Weights of a small transformer language model: width 192.
Each number is 128 + 32 x the weight over its row's rms, rounded and kept within 0 to 255. Layers, rows and columns count from 0. Numbers have three digits each. The size before them is the row's rms in percent of the matrix's.

# layer 9 MLP gate, 512x192, rms 0.127, rows 503-507, columns 0-191
102:076119121170123097193117192159140079140171190109110074125091175161186190146127131121163182131115105162125089139136080180124108143104090168147087138118092160161149146133205107125135072099125117165167137129156166123150087094112128103163123107122134166141131117157106152146206107113164129138124119167153134145194108066148163177165162113144116078150121145131102094153097115132077172143059151167100106196082151075154192152068169119175114136154115119151176128080164123144177075115067134143107063100144084171167147145121126137136109138133125127074123106146093112101082123117163127119
101:158100132153068114104078121124136091139158086161106150092161144104110148173146183177158113129146111147066134126119166156182117175149125100137147209123119154103135094158131067120118108064104096082138190082100131097118110128106141082133193179133127111148122147124111103080157142088058115146111135093112111163113095107155158100104143088150168079160116146136167120131092152104170063130172109178111141161157174132162163136173129166118154076152131078118118107157097171105168151082136046127125135168056191092116151137134078131173075145142116137142184162109069154132181167096175121134
100:154085196149119146104118084131167113141113129102153136094103147165143131108102169128104204151156109163165154193124102110172169140130190123107091086161141073131180083135133085090112149091131128125139134102148149098117131077145089139093127118149170112145134102150111136251157132179095121104170130142091069179168080119138089084135130123095131106155116085193101104149164171155125132062172042182105151093162104152170125141163124111142126147164149111165125070094161184155137125145075109163163049164107156118157098111143128153106149105179094117150123162101114104114119099103130119188
096:095147140105114199150083176144145181177143150147130105118100156168112147123099166155066148134153124091190163095141093110151138157139118120172165151137068133123112090127138127158077175114120188123153097073118124150093155145097098148110137105151091186091133101152102163116137160057129096088120092106094094116136089051087153182104132144133161139146135141086117093175157123105139149121066059170130108130140107143144137151153117091178106152152145136135145147071082124081115094180106119154101169105144127126181077220167118134079150125159110053147145091137082115197087119098120162193
093:090124122175141114157142137129099097136130144180102151059130141153228166155175106123090144173096116120160195128075091168126141106141059132133120100140095159147114154112149105175124131114102163145142079114117088094105051129111104126141128127085160191088074107127135168070099103113130083137126106095160159139159067158195100130102139082107123082074081170121155102140130149090114169134092116140151130067105142170116112111102138111138096067113197120124127082084177154171112101136138115156156128080113159120105205164145166086162127104147160108133124136079101126148076162068146198152
# layer 9 MLP up, 512x192, rms 0.13, rows 503-507, columns 0-191
100:095175084127167159093119111125091087132075111158085155098173076107130109179125139087184110113077156084146109114102138110077162166124132147117064152176098129157166076090159143195099090125141144100137126148102122182106152160102180147071135101155179152109161145172062150171080113143143183126123121159134118132124153165126127150075145151086160157075105071173189129213133110045182109083121156127135121102110162124167160098130147124153091132073127095170083138131144051125149143135134084098109162180160122101092178122157104096132147126124146127134094124080186162139148129104136130147
099:143138131118115138097096165132120118171117118152150120109133141116154104124127118166140192051172114142140155152165127148090163124174100117107122088176111141124186181182172087161178163123139100016062105138107109119175099143086134124106110146142134132115145086121115149170173127148164088083152120070117117125090103185104081118114157109114073147166116177202124120088105111124138145131069067116137124185167126159161151179102145161113079090104144106119093102142143126169106088133125143120081081092119151095059152079153147087112160144139110198096185109170123194095070138094141117163
102:117139128120173151061139081179154139113171115186135165148067088160144135080130146126110056143144187123120128133140139164077113107115135156115114127158122077145141139140088148106101112089111104146102096119136136129128104083143131111116147090164114152145096097079097089132105166107042137076104065117175146111079130130076165083093097101130137132099120116050201134104129093123065101160078161142113174173144175142150140133052085120157158140135183120163130081100109147126161152179124122131084070152121105144096085098150157078141077156132126155207141147097149167134095139088116178054
097:058132112171079088146205164078111075163084113190091146129147156112102126141139135101093097143151128118164139126139183096102100117130119154149159156149113100132144117086164107195092154103092126097134103112067109144140153205099107159175142138097140132132184168127180090164103118079140164093121149125138202170100186108058172099177121097088098136133095082126110040092081124161122129164093151108130113151151084089155154130163169131134155175066151099147106129136125122126137143146133092190117148172104140095063190118166172129144128156167135121122101086140083141112090108152108075106
091:096126085143097124132128139133110130122159163175111123192142151169135124099201162145075166092147133167167136119120102155140143127124093153083183151124106167160102078150084106150109144101090167113104121202198081133119188164071102067152134116058173171148122126108105145153096106122161077124138104083131166216181146115182091147123102107058108078097139172173147115148138115110170110112127122141114133095113151111155109101119066163119068076095210142146148156093149122108150105130167112146109138103089207186107151141130157085143085125129105079130139126129094083155099137094112163159
# layer 9 MLP down (transposed), 512x192, rms 0.0993, rows 503-507, columns 0-191
100:101029099115160148136153126163145132115150113083088095146161094067138099168165101163136069126150068136118173159148150068044110126162041141134156117143108163143148164124105059092183097086165081070128109059138175102122118119161155155099138088161144170138120171129119127145128078096133179106154125092147140140100110114199166161114114095129177136137155118141097186102099180072123086192142136072151152114108121143137146095092124102167122102131157098077143101130139129164081098158160181153155136128150112137100072126122125175184148108090127177090133102112147131109114100086115116107
101:101102085079150196151140210143142152085172160137120153150140083164162123105113214187143144196087140121129134094101130134111131148167206065173096122070177138158133127144119110125132117106067091134137156169168137044126084113112139138115092155126104151172130149116174138105179140143097077125084111103200156125120123114236147140122087109111097122119094138170127149098114137153103116168111112174202130133127138094100188113169125125114090145131112103077177120141096104074141087111111095112140118161163203095149105124132160104135131136144106131192124160151152149131094101167117102149
103:102155142108141087120186111135140121123131149132086159107146122159095136106047119125106224088104102116083173115116148135190167161095142126194098091132129140105103125144166092121154110086113159145136100173126089083142197133105065108172127115134117163163109148134165096086087158156085106111161129174064114151145138107146132144167089136108159140089142090100145135112053236129098158109107116157122154107101086114129181147108135092142144160116147087197171116140172144150133100151121123161097141163159112145168060202130130125081184118196115061090124145149119137121120173153144121187
102:144124160164134068117126101187059125073130134141160146112179124108105113124141099113090129103141114146106130091133110146147178119113079163148112174153140171124179135139161151093176160063118098143085140174138146148133133132087123146073144115129076121104133065107155124178118140164179123168140141142173140176152140156118115112141092129080122119158140109166100130128132204111124110148133061151190139112186151112109148119049119117122127156078192079186095103168094154133131137153197101121133189087125155085143147052084042193082093172071101151086129157123178138100141125089119127127
088:108167165039153138141144140094139156133120121111149131125090076102075097089129133070122151171168082117160140199167091131109148124101198120141100081147103092104162145121110184156175095189192111164152124141157170094101180084167130171077125119104141100172119112110128140093110167077143235099159088142145112125127175099103119090172121218161146111155130110079082105154165082076119089154154144135161159148110102110095126153107151077132112144092130147106134129057097105123159118092095172156132105157159169129146096162157104134158112144123112168153099095164147148108127119192119104159